config.toml
n_layer = 21
d_model = 256
n_head = 4
n_kv_head = 4
head_dim = 128
d_mlp = 1024
vocab_size = 8192
activation = "gelu"
norm = "layernorm"
norm_place = "pre"
norm_eps = 1e-05
positions = "learned"
qk_norm = false
attn_scale = 0.0884
bias = "none"
tie_embeddings = true
parallel_block = false
init = "normal"
init_std_qkv = 0.0215
init_std_o = 0.00332
init_std_up = 0.0215
init_std_down = 0.00332
optimizer = "adamw"
lr = 0.00118
beta1 = 0.9
beta2 = 0.99
weight_decay = 0.05
lr_head = 0.00949
grad_clip = 0.5
warmup_steps = 379
schedule = "cos"
final_lr_fraction = 0.0
batch_tokens = 32768
seq_len = 512
doc_mask = false
train_tokens = 496600000
steps = 15156
dataset = "wikipedia_en"
Each number is 500 + 25 x the weight over its row's rms, rounded and kept within 0 to 999. Layers, rows and columns count from 0. Numbers have three digits each. The size before them is the row's rms in percent of the matrix's.

# up: layer 8 MLP up, 1024x256, rms 0.072, rows 281-327, columns 0-63
# down: layer 8 MLP down (transposed), 1024x256, rms 0.0537, rows 281-326, columns 0-63
up281 013:509494452528479494482497458481475463534498503454522495545502504486517504521505456429462491506483505410491525506501509502511503467485511528510518512504487438492491498485500498526492512529488494
down281 005:477505514544511483503504471505468530510472550510447456496531544555512468479500484496471471525490460521485464469502447495473514493527513506484459532458490518494485454477495491578506502480526519
up282 013:469495491488502522499492514476542506470468522497492518465505499506499515446460517459519506529506461466501467508507496476489478502492418491515499534467524519492496488492510457495506473535497481
down282 005:508499514504474507500516447522505465503475489498510506515497459479504482472467454494537500476541444516495507527555481502489578537496519461495501483459518488516489542532496502492517540480491462
up283 038:489458520459504487467518471500500521524504507463537472513504517523504481519506492525505507477471496544457513500510499512503483518503498490449446431470484466485473503533532528462513498488486542
down283 015:476497495505512488491497537458486484459463488529488521538504503494500525465461538494465482514479524508511481478455524515512499484484516515493534524507494496499519507480495474500521481492550502
up284 140:520495529514520515478469545474536456521518497505435486484443481511514519463505500508481467514506523505473509498466488486467459485512522472512488531537504513524494531538457512489548541471538495
down284 141:490473475521480509486482510514492538528480535523515472487444443479493510470522572494519487496514469498529479460500529522497537466509534492522536499561493538547535518495470548522498509538487510
up285 108:505497502506501505469523494492479484515483563485516491500515501510504513504508507531483547579501504489425495487484484500492573551504504503483498535546482519498485476510521496501488527488520470
down285 126:467525506481506498489515492503544489515510432521499508519528536497477500512475515494491447463485523457549516514466541491487453465494506484529497477501497525482510491528509510508547495529510474
up286 130:491486477453448474550511488487519556560470459494531456508545450515444500550480471490530511519509494504523533499524476495551518489465479491483490482484479495475557507512497491472481512515509510
down286 129:523549517507512457462536503468485489468533524475525453481507500516499494468512488469480496510502474486488527503509507561535508480533500552512510516504482474519533497503496496537501501464563502
up287 013:522483500508479501500522511479520485488476545500496537487495503512494490473449488480507484519492436509506512501491516523489460500502476470499477540499510553465503512528483464488502429548495504
down287 005:459496593475527471461536461503512464541469486519495514518491495507499525474516481550506505470514492498489464509484531522487492527491504480500499530492550492463541492493497547494479541525527500
up288 129:498476494467460535457452513482528475491490492474502466487476478467523504522476510510485488518510522488510540501512488479494494524519477517498501547525501497555499517514493497502468492538477483
down288 160:471520526504549518505469499508492494501480511475431477505464526541501506503478496494512484511484466499512505501490527497465469473490498496502493495508478454461460532503499549510507477494477484
up289 141:524503492499514474526489498490550511528505508499504511494493464508490516471542488516498458493545510496554500480557492529542499465487495472518486472499499493470512528490492556498520533514466511
down289 156:487517488521481533477540549429473516531505525488492512512523494473502491506519539508537508502525506502526516505480500501501462515494463497484536491503516536512501493556536484519524492501474539
up290 140:490470514488524480494533534488547484537527502468455490498490526492504516460504524522424483503530505507491475492477529492482467469542512501541460515496507489515485524518456527513489500473528476
down290 132:529500521458475498500471493491530556503514478497508506451532521503473493534508491501511537520456499488532472462517541555476515505487519513499514509488528512479489510435474519486492475493503526
up291 101:514579482498474459471438499503555509533482511483509464493492513500460504492475541507480495511483514508508545476502499483481508517475490515479486536491491471495528487489488528498539528481506505
down291 086:504523456548470492477518501450522529445516495456530521479514474539507466497493499506501527537468507482474518475488523538479478524498542497560519499495503489504496471431495501474483494474476519
up292 012:508501487463449525495417510519497476473530474498521472529485524503507502483520488486521483490551497448486477529510483489493509498473542504504526502502437477508517512473527489489530508456496505
down292 005:533495504501418515504474536504475512480523521520499524495513509498536494520529521476472493550488518472533460531495495515495539481554544483461471481513447475508443507553486513502469472460475514
up293 140:546483504497489487488460540515525504480543475471496508522470499510468491485498482508506518496505519494513532513503531481493501495493522499504500525524491453515528493499474481476494474545529505
down293 139:523459484495489492481509489445524446509507522503497527482532484522468484535484508523535524501482528493548475545475541507490511507506504459544497516473500502475482526475499472487496527464510500
up294 012:496506496476491511520506535484493521512507479513510486499516500470529496505519484490490534537496553449530505513516482498510472504510548534463524488503482504514462488506516553488494530478521516
down294 005:500442448520521497505496472504537505524524500501503515474501480509498523484566519486554496489510518473508486446481515494488482507506524516490520508544473511489507429521525490533500485522485497
up295 128:496440472491511512509510474511519433501494514501460528448508477482515501462490490515426479463514513500483506498497524528480533479509537447497502514493524500518442509538443515493496494479475465
down295 137:513502520515466517476525525477504494547460487525542474509485510488480511486497497515485519546482468508500485468484466505554506530512523541519542452533441523527578491486514479472505489509498526
up296 129:486499510519482467521493494496491466509567500514502472491484496520473520487491458482470489487484524488494495550496516514499506557526533467496471547526533504556481504496537497486466472522524449
down296 125:523518510505491499524497486437527505490466516500494476494445512453525495527514508482465473525489481498508497468494523520506496476460516506495460531484501507479487504510464519477540520472485478
up297 129:530513516509467484539514490481490550484496489500557491544536502544448525511480493482551504532528522508490516526512495534533530519484488521492500526482501494510596529482539509500457489497522527
down297 125:528491488490502473482477509514505464503487521495482496458471457478507484505581464470445488484502489527511537458503551475502496467519555473538495489557495491486469491526486505548489504520522485
up298 123:486509498479471485521497548535557506502527466503506486491524482515444490495456499534493506505510579454507511510524478511545497529476510537509532543502537523518530557493495488513513467488466496
down298 125:479490494494501477511476476542502551550502556490478480441497499482474490501461515530522496469511512495502465513514498494467504491537503466513549470546491496480519511465489483510516481490501480
up299 124:481507510521495467504493495524489523504518444486543508474559559499504537489477478488494507486513519506508467519516510486509472482462492533504496502488497508447536520497527493497484493487488536
down299 125:528473515504501465535544507489481509498537485484466514486547501493538474515482483496584526479514511497472513561514474478496541509458465488505476524497505473475516536512518499492538489493517534
up300 009:490508499499466500499493471501514521549495487473455523524461491525523539499470549530482495470480498519484494487479490522487486499497497495503490475488483510485487506517506458492555463499493484
down300 004:488532524497508497503526531505513530480482508491511511507463473473521500500502451496520492493498539524488529535477545498533510513508537485496470460508545490551481513511527542505483497502546489
up301 124:498487528529482487471479535488516495527508480498521488482528478509494491479467480510478468517515555479450489489486473526530496445502553528542498521507489504523495531482520497510542506499487510
down301 136:492492515499469464503471508521488509548498562513468511467550545465475498459501501491509526415519551494502473500511497472483502466483477495499491498557478530486513529512506491481532512508483499
up302 150:570534529517499469507482550516544499538489526494501503517502501491472505529458490493478503550500516495525511494506481521548496503496519460494470509507460505499506501488488495514536494481485493
down302 156:486497509459516528492517533468458498490499542510488518486522493517497490557500507498505468485513510517531453531506515534514492525495509513502518516497485566498499555527482492516488480526454533
up303 096:521483488513486496524474483531516475525512516483474532503446549475496518487489547520457512469520527488551539487477514498474457499537468490509450511486471528506455533542460510490519499499499495
down303 107:491494513501512520482534503502560507475517492491463490499492522513474474514569483517515473504483501496454513489496517491479465483541545521533478416539507516493467485514483506492439501474511526
up304 012:476500484481490493501468480486514459488559511504523473523532503495497489523516499515490508510550531534512516522507459533536488500472531473510513525487471466522489528513499516470495506500507502
down304 005:497484471512467553466494470507490499508509517526525481500509487536494510541517492520452492520466474478513484464526467526545497495484469520467509470508487473518443486522479536492473499452511525
up305 138:498454512481459464504493498516481529475507477566531516473535512527533484507448493490477508489511510493522482510481536504485465516504528504507520522519514502520546517521562443547537485518548515
down305 137:473537505512545494508465441495503507560482490514487485487529488529498504485490533513523469468456450479525535496498483493505503456468509488463529524498513495498507526481442522493520498491442498
up306 116:556506489456468526534483480511503516523482495465479505468546510464505493487499512543511513514535505459536490536492528498511496527463514531513470481513523466448532484522509538480565497489523459
down306 097:473476503522514507509543524560526531512494458449508464517454482500506505497475526485502494485537516482473545506498477514523506536514515533533535496483546496484487500494496471465490530525506467
up307 012:547494516508530501517531504503489521517508516558504515518491526500497518495527426571497493471503537553478527490507534515502491484529469484505539498513527492521480480541509503481501521491469510
down307 005:489407496497499520515543492478502509500470498524467503480550542571476509490501520484502484542514512493502505499477464527495517493486510517484558513525477472512495437494477472520534484531496511
up308 012:526495524487514515499504471518515510495494530519494501488530498518473502514474469520500533479516513500481481523464510479488474505471516477508513499497512452506489511543457516449479524501457475
down308 005:499546511469482530509481489496521473523504477484484495501488460577490523505531523510467534445548497508496516500555509520551520520499450483482531454468533486516524516543497511476493546516498490
up309 111:478498531498484499487528479479493503541502440504507489533487449478497501464452532478472518506470529504499481511483494514495540480514517514474548520536521527535497528508525524548489493554466466
down309 122:489495536469504490500540516518511508477513500477455527478527529505504499505512482515497483515509510502476495488520510497499517529528470533455516494493529515517500464491506455488496490479497524
up310 121:500501519476525495525520586493512498534522510543465490509494527516510493507465503510492504466515496511511499533516482536529523542499515448494493513514524512501516521464468457504491562517532503
down310 121:500496522494514515514522500482462511503502489509516509488498478518516472460517493470511494514463505485494438535518472537531501503548509552532489473490508492458493494493551503507480509493479511
up311 011:512546515506454464498474477560474474481538455501486467482490488490494482495519547530509480496504461498486486504501502529500531466488507501491488484518453513493518489487525464528495504474533478
down311 005:560530512494491506519506542492494503501530510459526481520485493419491464527471503485520488522459522478497498516480518463494491481496500494468444535533490499525520549520488524477472496514475496
up312 012:466501466527555493500536537513492477491494479481477506496491494517505476500490474413490498541472502498541521509490506533526521514521462531514477513503484518517527492506514504544503521510514495
down312 005:486484481533514476494478515474468483540499497501475490547521478484467463530467505489506524539471483510461511468457454520450472518500503502537487523495494533443564521439455488536541467508503510
up313 121:489528494537475435460530521484523544484543478528531540522529522498522517465466489474499495463510501505527527479445479511479499485481514492515553450561501475497489508482504526507509538531505537
down313 131:509509533511535535498448486554525512521488503446510489462484486493452467529472506491489503483463490504487518515548483509508498479477532490494512535486516508503528516487514522515523526461514495
up314 128:529506482502498529470443497518481488467540498471495499501479538491511525468501492536483487509526537476511506458507544515510499474505498523534511494537530510474484524513466502532535516567463455
down314 129:491494474477506438525470485480470502522481530478486482491536490490488490478484568509510469460510524481525522479494470466468481517496532486516514479473490469497521490480485511504513475479475468
up315 130:500496527518469490500475489482501503506505487507492491505520453522458519514463492507515507539491508501479480549454548465502474520535525520521503584520510501511517524500497490505508493489502545
down315 141:499548477495478508490530525492520510524457480524496508487576462430506499503494487496516485542473492482532494487499452502510482531544504518509483466520484474496490479491473507466517564494490520
up316 141:540530526470455506542524505515487475487522516467525511476516493512480541468476482507469516536533507507522497512487509484527510496497486513464519529525471499512569543494561496506479506513505473
down316 144:492504535481504486514512486486487460480530468519527496487513491522530474495527502500494494516486498510464476488485488514484519486513495469480499548498524543527487509490505460509471501519491508
up317 141:498505500462491550523536519459465455523511509463533472476479480469506521449483469522484481538494520496479522509498516529469504527519538477522489494509476481514530508519537460497495497505533469
down317 142:495471514521508496532537509491498462487500522496514499492463504472465509554497534496516506508467477507524511516493481514506457514512515498588494524551448460500471528489462490525521521492510504
up318 123:518496498535483524517437493443505464505505515471488522479467458479493530509503494522512496532528525472450497450499522523508517514520497510464497530537480518462541481533512472500483517508505472
down318 146:477508515434502452514538558497507514516462482516535485519519506541492486505504522510522504464522498479579529469509463522497518486477532495535447465485494496500502464505539521512512512533538500
up319 012:490478517505553482504531485470481511497444468493481502497475487488500483539482497518465500503453555486526496477473560462531471528525515528498514496497510457502467507505509535438455530539489512
down319 005:496461424565545487496494469520523507502482492498522477490513536551485487511489510510561499499515502522487510482490497496520470528471460540497542522503561504496530432473495467497520481525515496
up320 009:508506471544519524493530507505497511518494499473463496507504468499513500514497438474470509535532489549470499501485488498502487450495528498476519510511481499503506516506481504531488535509513480
down320 004:483448490504508500523508529454464515489474523523452519475519493479481542496460525474473494543502528479506479441497466515487485521470477498530481506506496515501574483507492531546478440479528502
up321 117:494534497455470541468504491505521485493507456501556492515517492533508520477484494503513494524501518482501472478489467547536519499531517489538483512539496515502536485503472478484486530533513504
down321 117:562494515535557519480492487509483500487487518514503518482482490505488507488491550511472533490534472515496528564507544519476475500491491540445523480455511512481543512542469453542500472499476508
up322 128:505494529508486497450494523471503507486517488506509486464571526494502512466553492526529470495544535488475485490494510511483471453507553585520487539529474476459515500509462519506505556536531480
down322 124:493504516472499517522438460524492481503494514529513504494492505520501460516495528480443483520517509492519527513476542503523489484474490545500538511522532502505535463503538458529542449549492490
up323 118:531526521516493529517497532517499522523498504499517494498531463504492492514502509547501476498483545433506499514468514496523521490471505515565521535506501487514537503520517520507549486518505466
down323 087:510508510536508470510492513541511507489488494503496529476493478508480483493514504520492497473493501479475484477493496490483474519506502473509543491500492496507517486523514516498495500520510490
up324 011:503517513466495466485546468491491513496474564533480527490541513488511509487489517541498490512492512466493513492473528501519503500502497443478478482462538489477486521530491505461489516479509479
down324 005:488481484485497562488526512519552461497494447463511520491486474544526513493510506504508515443568514536476532485522497494541521529490458564489522519482522487499523466462486519500479517509500457
up325 113:549466491524507477484441523491505499472500510530506549508452499513501533487523508540536529498502537475498486424502504533475489541539530519479478480554529495517516517499490504466548557526508535
down325 118:494514496464488478508528470559528505558488492508489498463529483510485504529498497528529527495523479489538500542489496472506502484516484491505467498497486473518560476453529443535519466470494485
up326 121:505494525505512467529515497510463500526500511485519474549523506515524542459453518496433478491509523491518503525535482483500473471527495496498455527471458496515524513540509517512557475527529502
down326 112:492502518506493504506486542516510520488494534519551547517512509505516498496484497513497539488530492487525458506461518525473503461493526509473541515511522512522545520511465551458585505502493517
up327 128:469480526508493469496425529483511511509538489521455500497508477483509527534484479502498504500513534509485491486525502524537478477509504485524504527467487512492560511470509496453529534472489537